Part of a small language model's weights: 23 layers, MLP 512 ReLU.
Each number is 200 + 40 x the weight over its row's rms, rounded and kept within 0 to 999. Layers, rows and columns count from 0. The size before them is the row's rms in percent of the matrix's.

# layer 2 MLP down (transposed), 512x64, rms 0.0295, rows 105-159, columns 0-63
090,120,191,171,146,153,129,221,204,173,144,205,209,169,159,213,252,177,152,288,129,252,227,229,153,211,198,119,210,178,248,253,161,245,155,212,153,223,160,247,196,136,226,206,179,207,135,251,209,176,216,207,230,189,254,208,188,215,152,258,253,223,197,230,230
096,169,193,146,181,189,199,227,225,153,242,259,243,182,218,96,198,245,276,310,214,162,214,204,157,207,238,188,157,230,245,237,192,153,156,242,185,203,217,171,213,259,216,216,206,136,147,183,173,174,171,203,218,216,240,135,150,197,130,242,251,180,246,248,180
100,271,129,229,185,218,214,193,193,239,176,236,171,168,236,299,197,168,200,160,181,205,188,193,221,231,176,167,135,206,157,127,118,143,207,236,195,207,157,253,225,210,252,208,171,131,204,241,166,202,174,159,171,180,208,217,109,189,265,201,298,227,171,225,185
105,257,191,198,195,121,149,203,250,143,273,215,134,215,229,199,173,229,272,170,252,138,219,206,200,222,259,239,158,256,212,215,224,150,157,291,235,174,202,125,206,201,269,181,234,218,188,190,157,237,258,228,152,195,218,149,223,182,177,235,236,171,208,155,173
086,237,226,175,178,187,242,215,222,200,167,204,243,155,211,199,177,229,250,233,219,177,239,152,282,256,191,192,212,191,286,147,274,194,199,203,203,215,230,199,184,176,313,253,198,298,184,149,240,201,223,291,191,203,209,170,185,217,233,209,198,285,169,228,141
094,235,228,172,209,112,204,191,185,216,305,203,249,246,202,227,208,174,212,223,223,157,177,247,226,240,166,170,262,193,260,219,189,206,175,261,223,130,189,249,206,160,173,185,195,238,176,106,200,169,250,245,220,206,246,133,216,162,212,235,201,218,89,240,222
090,181,201,214,184,206,258,205,148,187,144,180,194,158,162,130,211,173,199,179,214,254,246,155,157,261,192,209,205,184,208,282,152,193,218,136,160,208,216,135,204,155,192,146,179,162,234,231,160,129,154,101,222,232,178,251,120,181,194,204,190,168,278,152,223
090,182,244,133,174,219,276,131,186,189,213,188,160,227,210,224,246,153,183,198,226,138,245,215,144,192,143,136,161,153,211,230,195,139,249,251,228,259,238,244,149,248,225,174,171,198,165,248,191,269,116,213,183,179,233,186,220,147,237,208,192,166,276,217,229
100,196,148,171,178,232,181,254,145,188,203,180,168,180,217,213,169,187,161,254,253,188,261,55,160,207,264,152,202,190,176,161,269,145,164,226,244,227,213,185,218,222,216,231,161,193,232,257,179,199,202,213,133,224,194,166,194,270,146,183,209,148,225,263,241
089,186,181,170,226,177,169,269,187,145,172,188,156,224,210,239,192,151,223,108,254,240,133,222,281,229,180,233,244,193,197,202,104,190,172,200,216,230,256,208,287,212,205,180,221,167,128,228,267,171,151,227,218,212,223,203,230,157,174,197,214,218,116,221,144
100,254,197,267,200,199,184,137,162,138,123,171,203,180,209,181,221,178,283,211,212,154,240,235,204,259,230,220,200,220,177,208,212,148,221,246,183,179,245,110,218,282,282,228,177,254,219,147,239,150,213,160,244,141,217,171,259,216,195,177,197,159,202,238,157
128,174,265,250,228,137,175,155,185,176,133,142,197,241,281,233,230,146,172,125,246,197,162,156,205,182,155,191,222,224,197,238,218,225,239,292,183,172,187,226,189,208,232,159,161,235,191,203,230,177,162,137,153,227,242,139,190,166,192,275,114,213,218,177,197
129,193,186,159,247,181,263,197,142,181,248,159,157,117,271,164,138,167,168,207,201,154,237,175,191,174,177,203,113,230,182,196,209,238,156,169,224,203,235,243,91,174,215,216,262,236,224,195,261,190,217,228,188,162,207,129,247,206,267,222,242,220,211,211,146
086,174,160,157,210,127,198,159,180,155,231,186,219,255,152,301,164,210,220,225,171,206,256,238,184,262,138,166,163,262,245,233,182,160,172,224,161,278,238,212,140,143,187,174,192,242,168,179,192,232,254,187,207,247,269,158,193,202,204,125,229,192,162,215,240
084,168,142,241,243,226,185,173,203,212,146,207,225,211,195,66,234,162,221,178,179,187,245,228,229,215,236,234,199,232,186,248,187,199,142,218,255,186,118,166,124,242,186,233,247,163,197,160,214,157,196,175,197,293,225,182,212,232,203,246,247,113,169,205,168
104,187,112,262,170,199,240,141,200,156,190,220,226,206,132,135,212,171,185,219,193,181,205,255,224,198,259,172,139,187,210,217,204,144,198,161,275,206,201,229,170,184,226,133,247,198,174,161,239,244,187,152,228,263,183,194,197,217,170,185,250,88,142,159,137
084,253,248,146,211,166,191,231,197,127,165,227,190,188,182,197,202,195,169,173,200,165,212,105,170,119,155,196,197,239,155,162,207,183,155,239,202,232,174,191,156,157,201,216,190,230,258,176,223,177,241,197,101,253,203,137,256,300,207,202,266,195,174,239,261
096,162,209,184,148,223,274,256,184,236,201,240,192,226,143,205,214,139,151,126,220,189,190,184,160,199,127,185,227,175,220,288,203,187,169,107,252,198,212,192,214,281,265,117,173,151,171,132,233,225,211,187,219,194,150,198,186,201,217,251,238,212,188,227,148
108,161,163,198,278,192,185,265,279,93,246,181,242,165,163,217,137,180,202,150,193,208,208,185,234,168,174,193,181,231,180,203,172,186,155,165,208,176,194,194,238,209,269,216,132,181,143,254,191,189,147,278,272,240,120,175,205,202,180,147,167,195,239,219,218
102,190,184,127,235,120,158,163,185,161,225,150,176,185,176,208,174,183,215,181,230,153,107,225,146,167,117,171,123,231,164,241,166,120,181,212,183,153,208,146,193,271,176,246,233,206,211,227,190,244,244,143,151,192,202,154,217,236,165,156,257,183,220,186,190
097,226,259,178,170,266,138,133,166,142,167,147,282,100,176,177,252,204,210,247,218,189,171,238,186,191,235,202,175,195,126,251,249,195,239,189,287,179,205,187,263,164,143,264,169,161,215,196,227,198,211,200,231,183,210,207,216,243,154,150,187,231,213,161,182
085,152,160,145,235,186,263,105,153,213,237,232,174,209,195,134,206,223,221,182,175,230,173,287,172,183,227,228,142,294,232,162,212,166,230,233,262,225,302,208,171,217,244,229,239,217,171,157,212,189,245,213,199,194,191,183,229,188,132,240,231,139,202,234,197
074,175,96,207,220,139,147,148,259,263,164,228,203,182,182,246,234,155,239,129,243,176,206,169,216,185,208,190,257,220,149,178,141,153,203,207,175,229,232,233,187,169,245,205,260,245,164,221,199,142,253,207,178,221,197,128,213,175,139,152,172,168,184,157,126
089,196,235,61,158,219,194,178,208,192,210,174,144,274,194,246,178,263,218,192,247,194,194,202,162,86,157,186,166,274,177,145,228,124,207,190,227,227,231,162,207,212,185,197,188,150,193,170,249,242,230,125,194,176,157,181,216,243,180,168,208,199,168,221,226
116,163,141,203,252,165,207,223,178,163,177,214,202,174,211,168,118,256,219,173,168,198,188,252,152,190,185,189,264,153,233,152,198,233,231,219,207,235,244,231,208,155,130,199,241,200,221,213,173,190,192,104,217,187,124,162,131,193,173,211,244,95,203,173,293
073,257,215,149,195,252,104,236,258,123,195,219,201,229,233,257,168,188,263,242,202,182,257,245,179,144,172,144,126,166,216,168,162,245,125,183,292,205,198,167,198,210,260,158,241,214,192,223,180,181,199,207,148,205,175,184,248,173,192,243,247,209,233,217,203
104,247,198,148,203,228,196,182,191,173,189,196,188,239,260,181,192,152,197,203,116,216,189,191,238,274,110,228,179,181,144,228,169,183,134,141,222,195,191,177,90,207,212,139,212,213,144,178,199,178,274,134,159,199,221,129,225,116,231,185,207,225,192,150,210
087,227,171,205,239,205,187,228,219,182,235,177,158,197,195,242,200,267,207,261,198,139,127,258,210,261,137,196,257,179,191,237,223,177,247,253,235,232,293,227,253,134,291,160,170,194,210,213,189,165,217,172,277,185,201,192,188,220,250,163,150,273,206,218,164
119,155,145,168,144,192,204,229,179,197,203,186,152,219,248,136,156,123,209,128,165,189,206,111,217,198,281,217,276,198,158,163,244,137,196,217,191,160,207,141,184,249,161,229,153,252,181,175,197,245,206,223,201,195,212,176,217,261,222,165,197,171,143,254,126
109,161,216,246,183,174,290,225,254,232,253,163,234,167,168,195,217,187,185,167,232,160,204,159,124,193,165,150,200,130,187,314,246,217,185,208,222,229,250,204,128,176,159,211,191,166,224,241,204,191,209,227,188,204,212,143,168,187,296,203,232,286,210,225,156
094,164,183,144,175,180,258,158,268,190,170,248,200,216,160,277,198,214,227,182,179,203,217,247,184,218,190,223,169,266,183,251,207,127,210,177,146,171,194,271,163,217,301,183,251,186,116,221,201,240,228,210,245,167,216,128,256,197,280,190,220,207,154,166,176
083,138,241,147,260,167,220,257,224,171,183,245,181,300,179,201,253,140,148,232,273,133,200,156,256,157,197,183,212,186,205,175,184,179,171,190,173,158,198,284,128,180,206,172,223,208,159,164,225,263,211,209,198,249,203,183,222,163,230,264,132,241,199,211,227
130,226,199,235,217,168,138,202,138,247,227,279,229,167,190,246,273,221,122,222,270,258,224,182,222,290,220,220,228,233,151,210,182,236,198,231,219,136,221,248,167,161,205,179,136,225,197,183,209,203,180,132,227,274,188,260,180,152,238,223,171,215,159,182,245
090,264,110,113,158,220,202,149,164,163,154,185,185,191,249,200,177,249,296,189,172,203,203,155,267,137,183,243,170,235,189,150,249,213,241,219,213,194,189,168,133,145,202,187,199,206,215,214,230,202,283,161,232,216,191,141,271,159,182,228,227,203,159,209,234
085,232,166,177,178,147,216,221,172,176,237,262,119,204,237,217,183,252,160,125,219,226,254,246,212,175,226,235,141,224,224,149,248,112,164,203,262,196,192,178,218,191,188,252,160,183,193,167,244,187,204,193,161,229,229,220,210,241,225,234,271,111,173,170,105
094,200,193,225,193,253,270,219,231,194,173,227,198,166,201,181,222,185,221,181,169,136,184,194,218,79,201,143,122,236,219,184,306,141,259,199,163,220,157,179,208,227,199,191,182,189,211,163,228,174,270,200,141,194,181,161,179,240,141,282,150,183,169,146,176
102,239,183,163,206,231,201,133,207,186,244,191,231,155,162,123,149,241,285,162,152,219,240,267,206,232,202,176,138,220,149,210,254,170,156,213,225,169,187,192,135,243,201,198,203,128,238,116,248,215,182,232,144,203,149,167,257,224,184,189,229,188,166,122,196
104,253,169,149,237,174,239,237,178,238,195,233,278,200,124,234,238,189,189,174,123,223,262,250,236,214,240,215,179,241,228,222,266,212,216,160,207,258,162,192,207,141,205,193,202,202,177,301,204,178,190,97,267,194,195,128,208,189,189,188,203,236,172,139,208
116,200,207,212,240,173,196,208,243,139,143,93,214,193,243,207,228,241,285,195,164,230,162,168,182,125,191,235,209,235,207,150,229,182,203,195,176,179,230,134,209,175,173,154,203,225,259,177,299,188,124,218,232,169,235,193,214,180,232,198,273,249,137,215,141
092,158,263,188,241,201,176,241,201,160,211,143,186,191,190,161,265,198,188,278,238,208,170,272,212,171,228,141,164,204,139,225,255,260,175,192,272,186,214,149,210,142,133,180,231,171,267,213,156,230,183,218,214,113,241,184,163,254,261,222,255,230,216,222,186
125,205,200,204,213,212,177,275,170,120,162,183,210,207,242,228,153,170,255,169,265,250,127,211,204,161,193,228,219,180,243,141,143,168,154,222,147,221,276,149,190,156,211,243,231,235,209,162,272,223,223,242,205,172,228,218,152,197,232,168,284,213,144,270,181
149,236,224,250,200,250,177,228,181,206,182,279,128,196,267,226,232,295,240,215,203,210,235,151,203,238,240,192,162,108,175,187,179,138,197,221,221,156,238,206,254,209,189,257,270,162,195,196,160,166,237,253,171,245,259,239,221,250,194,167,175,171,222,272,187
099,248,305,157,138,153,144,218,213,240,213,232,205,241,175,215,227,224,211,174,158,208,168,226,274,245,284,207,257,150,222,205,203,176,252,239,145,170,224,207,187,188,195,172,156,292,263,217,163,228,231,213,175,189,267,178,247,149,190,222,182,260,198,248,204
095,192,214,179,192,239,240,88,201,195,128,195,253,214,168,165,235,188,222,110,124,237,176,146,139,256,217,221,160,122,196,218,191,188,140,148,216,168,191,182,239,178,207,236,164,207,229,238,142,204,223,224,164,236,217,265,159,168,239,258,200,133,213,188,197
083,261,229,191,184,109,168,177,280,159,201,245,135,172,191,108,165,214,256,197,249,179,233,279,208,231,199,177,151,172,239,239,187,214,170,121,182,203,173,154,221,190,196,171,204,171,243,132,263,230,132,191,205,189,222,232,237,239,167,199,150,186,219,145,173
096,210,172,184,217,234,181,169,181,168,209,196,249,158,145,228,195,170,154,138,221,125,223,231,205,296,229,172,238,128,225,271,146,171,212,235,227,231,203,186,177,241,230,190,279,230,217,257,233,180,212,170,239,238,148,139,169,230,246,230,248,275,192,167,132
097,161,206,192,240,201,162,184,138,186,191,156,216,183,132,243,170,182,179,241,185,265,194,251,207,169,265,116,138,142,169,209,227,242,186,214,151,192,201,192,154,176,208,197,172,215,183,274,204,252,73,178,156,209,268,178,207,196,243,209,196,177,180,217,293
086,212,206,143,159,305,190,177,206,177,95,229,240,99,254,235,203,215,208,291,228,183,157,152,227,231,154,141,232,216,163,224,188,207,162,210,180,141,250,229,175,178,178,255,229,195,180,203,171,191,195,238,217,234,210,239,194,187,199,239,129,215,211,266,235
076,216,200,210,153,225,214,153,152,248,161,241,142,249,235,251,199,168,235,130,232,178,231,161,217,211,175,153,213,175,195,220,181,146,256,206,232,169,272,290,183,208,228,227,231,220,168,166,216,150,285,239,231,199,195,199,221,224,253,202,188,239,233,236,72
082,166,127,174,212,167,182,131,168,199,203,212,178,210,171,234,183,255,106,247,192,202,217,160,240,98,173,215,202,205,217,154,226,155,239,186,147,125,218,216,160,157,189,272,200,174,194,189,229,224,249,231,199,259,227,144,178,174,200,218,227,135,181,105,151
101,218,200,165,202,182,172,189,246,210,218,167,147,246,226,229,207,262,234,156,72,263,193,147,201,200,205,207,230,186,164,154,253,211,192,223,290,218,168,151,185,274,199,232,216,154,160,184,234,191,235,112,205,227,219,172,161,249,178,219,222,135,126,176,224
083,157,178,148,251,160,206,179,270,190,150,151,253,121,118,174,258,177,203,169,132,193,238,182,202,167,267,204,219,250,178,149,191,227,210,248,206,243,159,204,198,206,164,180,185,177,125,162,157,126,202,161,221,163,180,175,167,189,144,170,262,132,211,173,175
172,185,209,246,215,249,166,247,217,250,243,162,258,232,259,162,146,224,226,241,254,201,162,185,211,235,174,193,238,188,254,138,151,284,196,201,191,205,108,189,231,227,157,137,153,155,206,185,193,183,109,202,237,212,171,277,227,175,173,157,209,162,195,195,270
127,241,171,277,228,246,182,229,224,179,155,166,207,187,192,180,148,277,234,166,165,172,180,221,249,197,179,175,271,146,212,235,237,207,218,237,220,211,182,225,274,270,184,288,256,227,154,188,249,180,196,235,102,186,150,214,195,208,253,194,212,237,231,279,169
117,206,153,193,174,247,213,222,159,149,197,163,166,185,159,225,230,161,265,197,213,67,237,174,219,244,230,166,106,214,147,187,153,188,164,195,201,270,253,180,195,201,226,185,237,177,254,255,206,271,216,217,160,277,159,210,196,229,203,194,231,225,209,170,126
# layer 2 MLP up, 512x64, rms 0.181, rows 106-159, columns 0-63
112,203,215,247,284,172,210,236,130,180,234,153,145,295,226,265,200,133,214,158,231,219,146,185,290,181,225,237,195,175,224,189,185,213,258,195,254,180,231,214,210,274,222,168,220,204,185,214,165,272,172,168,200,215,120,240,172,190,274,218,180,231,176,198,237
091,182,228,217,188,268,209,225,214,206,199,205,171,269,201,205,200,209,201,238,240,219,192,289,222,272,181,155,193,155,139,173,122,231,207,198,207,154,186,155,202,298,153,298,216,183,202,230,191,298,183,218,147,238,194,203,190,259,196,235,197,180,295,193,172
107,135,253,156,197,197,196,142,178,233,184,187,213,181,246,187,281,194,187,218,230,190,213,124,244,205,245,213,162,130,138,161,157,276,186,225,174,176,170,179,213,207,208,192,231,171,151,189,192,168,149,177,271,184,148,260,175,171,283,259,162,240,283,163,227
098,155,180,226,171,210,176,194,232,179,119,265,178,192,242,176,188,203,198,223,264,179,292,162,200,194,231,172,197,169,198,193,189,262,255,129,245,234,194,217,124,184,223,196,310,191,223,217,226,186,184,195,108,163,155,210,158,194,165,132,125,166,207,196,245
089,136,231,258,214,209,144,216,196,205,209,243,189,208,237,148,291,228,186,225,188,183,209,132,188,210,275,222,213,134,175,124,267,253,173,230,258,269,203,180,197,289,228,216,141,205,118,227,250,217,179,206,196,213,176,247,190,175,175,185,204,151,237,184,251
094,251,303,188,247,223,174,242,223,172,259,199,156,235,192,230,179,185,171,203,187,238,201,214,220,184,164,204,192,222,211,246,212,154,192,298,178,123,194,160,222,241,246,259,145,267,210,239,215,249,161,276,164,170,257,169,234,175,206,206,167,226,121,259,209
096,146,144,251,196,168,169,260,252,164,189,200,127,96,188,139,251,199,169,163,181,203,212,213,179,299,164,155,256,230,172,220,165,190,224,180,218,237,158,249,209,205,229,215,155,208,214,148,236,213,189,251,215,190,227,287,186,197,189,164,257,178,139,210,142
093,240,185,262,215,223,214,219,201,231,206,121,175,188,204,138,212,220,218,158,155,221,206,135,257,182,255,334,207,186,205,155,189,210,194,235,229,146,234,234,248,231,233,102,179,166,204,171,140,211,244,227,291,212,149,204,192,229,184,232,167,248,215,216,201
106,196,255,169,171,202,186,209,160,250,130,170,209,172,175,179,193,233,163,308,152,175,258,138,100,180,201,216,191,186,220,283,225,222,142,212,153,188,150,208,140,137,147,221,220,173,229,175,193,214,222,185,220,149,225,197,149,218,177,212,168,187,255,215,286
088,229,167,291,234,244,179,201,177,232,120,165,197,188,232,161,227,226,222,201,272,164,244,229,165,268,160,250,282,162,197,250,233,196,223,305,157,168,232,171,199,190,145,139,143,217,224,207,202,157,226,198,261,152,210,167,213,179,175,232,194,231,194,193,259
113,205,286,259,253,193,188,196,182,190,174,198,206,280,235,241,186,174,131,172,211,232,163,220,294,181,205,215,161,146,151,180,128,156,221,201,196,155,209,209,205,227,203,196,238,250,197,268,194,186,122,249,198,265,200,166,265,205,166,247,219,234,127,134,213
113,157,237,159,193,227,190,230,234,229,219,167,220,191,222,170,139,174,183,192,194,186,232,189,166,130,202,183,161,155,148,163,203,240,132,176,188,283,153,193,122,220,240,294,152,204,170,266,182,219,145,227,100,221,152,167,258,170,201,159,147,153,202,188,216
100,116,213,271,193,208,130,164,279,273,223,206,205,208,204,147,188,162,279,188,277,158,150,168,200,199,222,199,199,94,239,201,199,259,210,248,192,209,204,178,193,257,209,228,181,178,182,170,208,206,172,186,177,208,217,266,217,178,139,188,199,255,289,160,209
088,240,269,202,160,182,208,258,110,245,254,229,227,181,167,270,186,205,161,223,275,162,146,209,196,144,170,193,204,129,215,201,184,177,243,206,223,206,234,198,274,217,180,156,212,235,237,259,167,170,202,210,212,111,178,146,186,220,234,167,169,303,233,196,202
101,210,199,187,230,230,164,169,196,250,209,188,199,208,206,212,297,141,209,206,228,179,246,145,193,181,260,186,217,168,181,125,181,198,177,293,198,240,219,206,146,201,176,257,212,191,247,238,214,182,228,198,238,266,173,257,266,152,130,260,144,132,232,216,282
101,250,177,144,221,256,198,96,211,216,194,200,221,224,260,170,224,274,194,216,158,127,204,186,170,157,207,298,180,152,165,182,207,193,211,284,187,152,153,196,219,230,174,171,194,194,173,249,244,198,209,143,217,143,174,215,239,160,179,168,181,282,251,195,263
097,186,157,179,255,244,246,201,258,210,180,184,127,160,225,229,241,159,214,213,174,213,162,185,222,269,215,192,242,156,167,176,162,261,202,234,197,168,243,211,249,177,167,232,141,199,216,167,263,143,135,228,247,213,275,255,286,237,240,180,223,242,228,234,276
111,145,163,220,260,237,266,197,198,160,221,135,229,127,225,250,314,220,224,212,266,227,198,180,221,169,222,217,195,208,155,171,141,246,220,199,185,222,223,192,257,154,219,219,161,197,190,281,172,155,173,263,258,251,211,206,242,142,186,169,201,208,274,221,174
101,206,196,195,203,210,263,187,206,224,234,132,218,202,207,288,260,181,214,196,140,232,246,185,230,253,213,202,129,158,167,172,132,235,160,194,160,238,159,187,249,195,141,253,190,221,98,202,227,174,190,227,217,217,188,305,187,139,147,183,185,143,157,208,159
099,281,145,179,236,203,184,186,296,135,185,247,174,202,216,226,203,331,225,232,260,192,182,249,157,255,260,202,156,158,184,206,203,168,172,169,239,189,230,155,197,203,190,210,181,149,220,136,157,181,190,174,208,181,131,243,252,189,162,187,202,213,150,177,145
091,168,197,293,171,264,192,272,209,221,186,181,251,204,237,138,206,164,203,180,249,220,211,142,195,212,165,181,236,112,107,261,212,207,206,209,180,249,160,217,221,143,140,228,167,231,194,191,216,205,239,252,213,230,247,256,108,265,192,160,236,210,183,192,223
088,163,267,256,218,216,211,222,137,183,223,234,213,170,181,188,145,288,113,260,202,242,246,202,151,209,301,212,126,217,236,222,223,207,209,173,202,178,132,244,264,206,183,236,133,201,246,204,200,232,179,189,241,232,222,241,163,209,181,234,230,148,189,222,265
111,198,197,322,217,152,165,192,231,230,176,192,179,158,199,114,206,98,181,184,111,231,210,206,206,275,180,155,214,181,204,251,155,238,153,222,219,189,202,235,201,226,245,208,188,219,251,221,179,194,216,303,167,231,261,189,196,165,154,196,212,229,191,172,259
105,213,212,260,161,263,223,257,201,232,244,223,237,201,218,179,169,205,236,241,168,193,160,283,142,204,211,218,270,176,177,214,242,194,209,199,147,168,229,180,207,212,148,189,197,197,282,295,207,195,224,186,284,154,143,268,178,184,251,116,219,153,148,208,224
087,205,224,219,172,261,157,191,212,176,245,136,176,223,206,121,213,145,172,177,120,176,261,211,148,177,257,275,258,199,178,266,215,192,227,222,206,228,155,292,153,175,196,208,220,203,260,198,263,239,214,234,242,198,172,205,219,162,167,194,161,224,236,215,296
102,222,316,143,201,190,251,162,213,169,183,203,179,249,236,193,205,233,86,199,174,183,231,229,191,222,206,199,164,187,170,192,239,212,135,157,143,141,181,190,185,200,229,198,238,182,220,148,169,194,268,244,205,179,189,199,183,144,149,167,95,151,270,185,231
107,169,203,235,166,215,141,235,257,225,178,197,286,188,155,116,203,218,170,224,255,187,247,203,185,151,230,178,240,181,205,185,239,259,154,169,269,184,148,193,175,182,144,254,219,199,208,242,231,226,178,201,115,183,288,178,171,213,164,217,174,86,208,176,188
123,189,174,178,171,254,152,193,215,188,261,189,160,194,229,114,206,164,111,151,219,201,109,160,251,151,257,268,202,144,184,141,185,165,209,227,267,173,177,159,257,240,212,221,167,198,153,179,249,250,148,157,190,198,172,186,233,237,238,189,177,213,221,132,202
108,199,121,187,238,192,165,166,193,156,220,207,128,240,246,203,238,250,220,187,149,227,162,243,249,287,157,156,186,231,156,233,178,189,241,221,225,225,225,184,165,250,235,231,211,243,122,212,248,262,156,181,235,191,127,255,186,136,205,172,226,157,138,241,163
082,159,237,224,152,218,203,234,220,231,151,250,173,238,226,196,189,278,149,209,209,192,237,222,227,288,239,161,192,215,153,201,218,180,259,255,224,237,133,278,214,237,302,200,209,197,201,261,231,264,177,165,186,153,203,170,202,209,284,200,134,192,191,183,261
089,144,140,288,155,167,161,169,240,246,198,221,164,148,236,194,150,207,258,268,133,237,191,220,166,224,214,218,189,240,248,234,221,216,137,202,250,254,207,176,207,201,212,176,130,172,171,216,308,215,135,168,192,136,254,204,169,204,165,207,238,187,188,169,168
106,251,202,269,189,261,217,247,194,229,200,265,156,147,204,165,231,252,135,241,151,166,257,171,88,209,265,238,186,167,230,141,218,202,192,207,187,189,211,203,276,191,213,190,224,201,178,182,208,202,212,223,161,154,147,250,183,232,99,189,236,178,208,243,146
090,171,208,244,208,241,222,245,229,165,266,259,178,172,238,196,160,171,158,263,227,222,231,208,178,150,255,135,199,133,196,284,158,256,235,242,263,214,135,197,207,212,238,164,285,200,190,189,194,256,169,231,168,228,202,223,187,137,170,157,191,272,254,233,226
118,174,209,173,249,236,156,143,204,277,210,127,292,187,223,203,192,156,270,202,185,195,196,188,204,251,146,191,188,183,186,246,155,300,248,216,216,165,169,228,235,229,184,158,246,175,203,245,191,234,207,212,225,139,180,165,183,155,190,197,188,272,263,195,300
100,202,228,263,177,226,147,243,150,212,200,163,109,191,230,230,211,203,206,152,103,245,201,175,261,260,189,155,163,208,207,266,197,174,241,187,231,215,206,249,221,225,199,127,152,194,170,199,245,191,182,182,255,210,212,243,170,189,167,101,178,279,159,260,201
098,176,182,187,230,137,220,189,102,251,171,211,180,239,256,211,271,152,195,231,201,263,157,181,214,227,172,208,222,203,188,228,171,280,193,147,187,171,179,174,272,150,214,205,196,255,147,258,137,239,163,161,213,190,273,259,213,163,212,204,206,149,136,229,261
117,229,220,216,178,228,150,257,256,216,164,236,199,263,311,203,206,230,160,262,192,200,283,234,224,248,212,228,238,216,179,245,146,185,240,154,208,242,191,179,224,297,164,232,155,211,160,189,222,202,187,294,224,224,183,251,224,190,172,119,196,171,202,236,188
118,132,241,180,229,193,256,182,99,210,211,216,229,234,187,204,205,169,111,139,143,216,221,210,247,239,185,171,162,153,193,217,147,219,204,116,235,203,210,158,200,263,245,190,262,249,223,245,147,194,226,203,159,230,125,202,167,167,232,180,169,171,151,139,239
084,234,130,234,154,180,236,220,265,181,200,240,182,138,180,247,225,253,217,220,148,264,162,185,173,280,227,196,150,258,206,227,187,169,161,225,177,176,219,127,217,183,241,234,241,220,166,199,225,175,208,150,203,203,198,212,222,147,180,123,240,131,140,161,104
108,152,202,199,247,180,244,212,139,227,187,167,204,250,154,203,270,120,124,181,101,198,176,211,203,208,183,240,189,206,202,216,157,178,200,137,273,214,225,223,151,218,203,226,230,193,274,219,205,215,204,239,201,264,102,200,226,177,177,232,169,266,240,121,209
113,246,235,226,201,184,207,246,159,174,166,197,193,183,232,251,183,203,203,230,287,141,145,252,247,194,187,151,196,163,148,171,177,170,278,195,206,184,205,164,222,127,112,180,212,134,189,181,221,157,137,170,118,201,270,187,198,227,141,189,139,170,267,196,183
123,194,259,207,175,203,121,248,290,205,177,217,189,168,224,230,191,232,214,221,151,195,258,223,228,266,233,201,221,168,157,201,160,282,159,136,248,187,156,163,194,283,160,216,225,227,252,173,217,197,261,281,161,145,216,217,166,200,173,149,163,141,162,224,212
091,161,196,234,252,218,167,210,226,195,254,287,99,206,187,155,199,271,178,131,184,198,155,212,149,205,210,177,161,208,174,197,217,230,209,230,246,211,135,264,230,208,241,158,210,222,206,238,286,234,123,205,288,204,169,225,162,177,207,139,196,235,191,252,176
102,208,121,206,242,238,248,150,160,314,230,177,242,181,164,258,261,147,211,166,212,235,174,191,167,163,154,196,236,254,166,121,226,258,211,268,215,154,204,195,184,201,223,202,231,188,163,263,145,188,199,162,211,221,186,200,174,124,249,255,215,239,231,207,226
084,224,194,219,239,222,236,147,232,226,156,104,158,138,154,201,221,168,218,201,144,162,226,165,191,282,162,224,178,237,142,188,171,124,179,220,162,267,207,232,234,175,155,151,174,212,275,227,193,134,172,219,253,230,204,152,265,249,210,141,196,208,191,171,241
101,228,175,232,154,156,198,199,238,183,180,214,194,230,203,135,269,201,218,171,175,175,229,198,170,251,161,304,237,242,235,180,188,123,194,150,219,260,200,190,155,215,250,199,185,172,277,115,193,187,281,197,266,212,172,202,192,196,174,179,220,290,210,194,120
091,210,202,255,206,152,229,109,187,200,253,176,98,194,214,200,186,165,161,164,84,220,143,212,194,170,191,183,196,145,206,185,168,138,250,183,200,243,247,173,140,134,152,157,268,172,233,261,195,223,181,220,229,212,201,145,184,186,198,130,184,206,193,200,242
097,160,184,174,232,167,191,220,285,189,243,161,232,188,178,199,204,249,202,230,95,256,236,209,138,138,206,223,222,218,196,198,198,194,166,254,225,231,108,203,213,126,199,195,154,237,205,213,238,251,205,237,201,233,252,225,170,215,171,151,212,131,168,171,311
099,191,148,274,200,185,174,222,150,239,162,230,227,182,220,239,192,200,164,248,249,211,223,193,179,207,208,120,169,195,174,220,156,268,124,195,158,217,238,144,271,119,187,205,123,209,218,247,164,187,139,175,147,131,215,243,197,197,222,261,214,161,229,277,180
105,240,208,288,213,189,193,254,208,180,236,220,283,201,186,239,210,214,211,132,214,189,148,243,201,234,214,200,230,169,181,228,184,220,242,236,254,211,194,189,229,141,206,104,299,174,262,257,227,195,254,270,215,151,206,111,199,202,165,224,227,229,224,193,259
093,204,210,231,157,259,179,175,268,218,245,147,257,214,169,209,208,176,177,265,228,239,209,222,239,168,282,217,246,195,180,208,210,261,241,206,196,232,256,157,217,269,87,238,185,221,149,226,193,190,172,292,201,232,223,257,214,150,161,191,179,142,171,203,245
133,206,209,132,188,203,263,185,173,206,223,211,195,265,169,243,184,260,209,167,244,218,121,158,200,200,166,150,214,242,252,135,239,168,127,171,204,237,177,198,152,219,199,186,203,232,271,216,150,172,149,168,162,125,186,118,252,145,242,249,268,233,181,218,191
109,253,196,203,266,248,239,206,228,196,199,106,217,210,245,270,264,172,240,209,282,176,201,206,195,223,185,254,233,206,168,205,154,232,230,238,210,178,224,199,245,112,176,156,269,214,203,104,129,224,248,206,212,169,224,213,244,135,199,239,174,164,233,201,173
111,248,223,153,248,253,240,184,192,185,166,191,99,202,203,187,203,213,152,219,160,200,252,202,163,222,210,194,168,214,181,121,173,150,168,246,206,162,140,142,200,239,267,141,259,209,238,190,260,202,143,140,125,265,226,216,208,236,189,203,187,162,263,175,259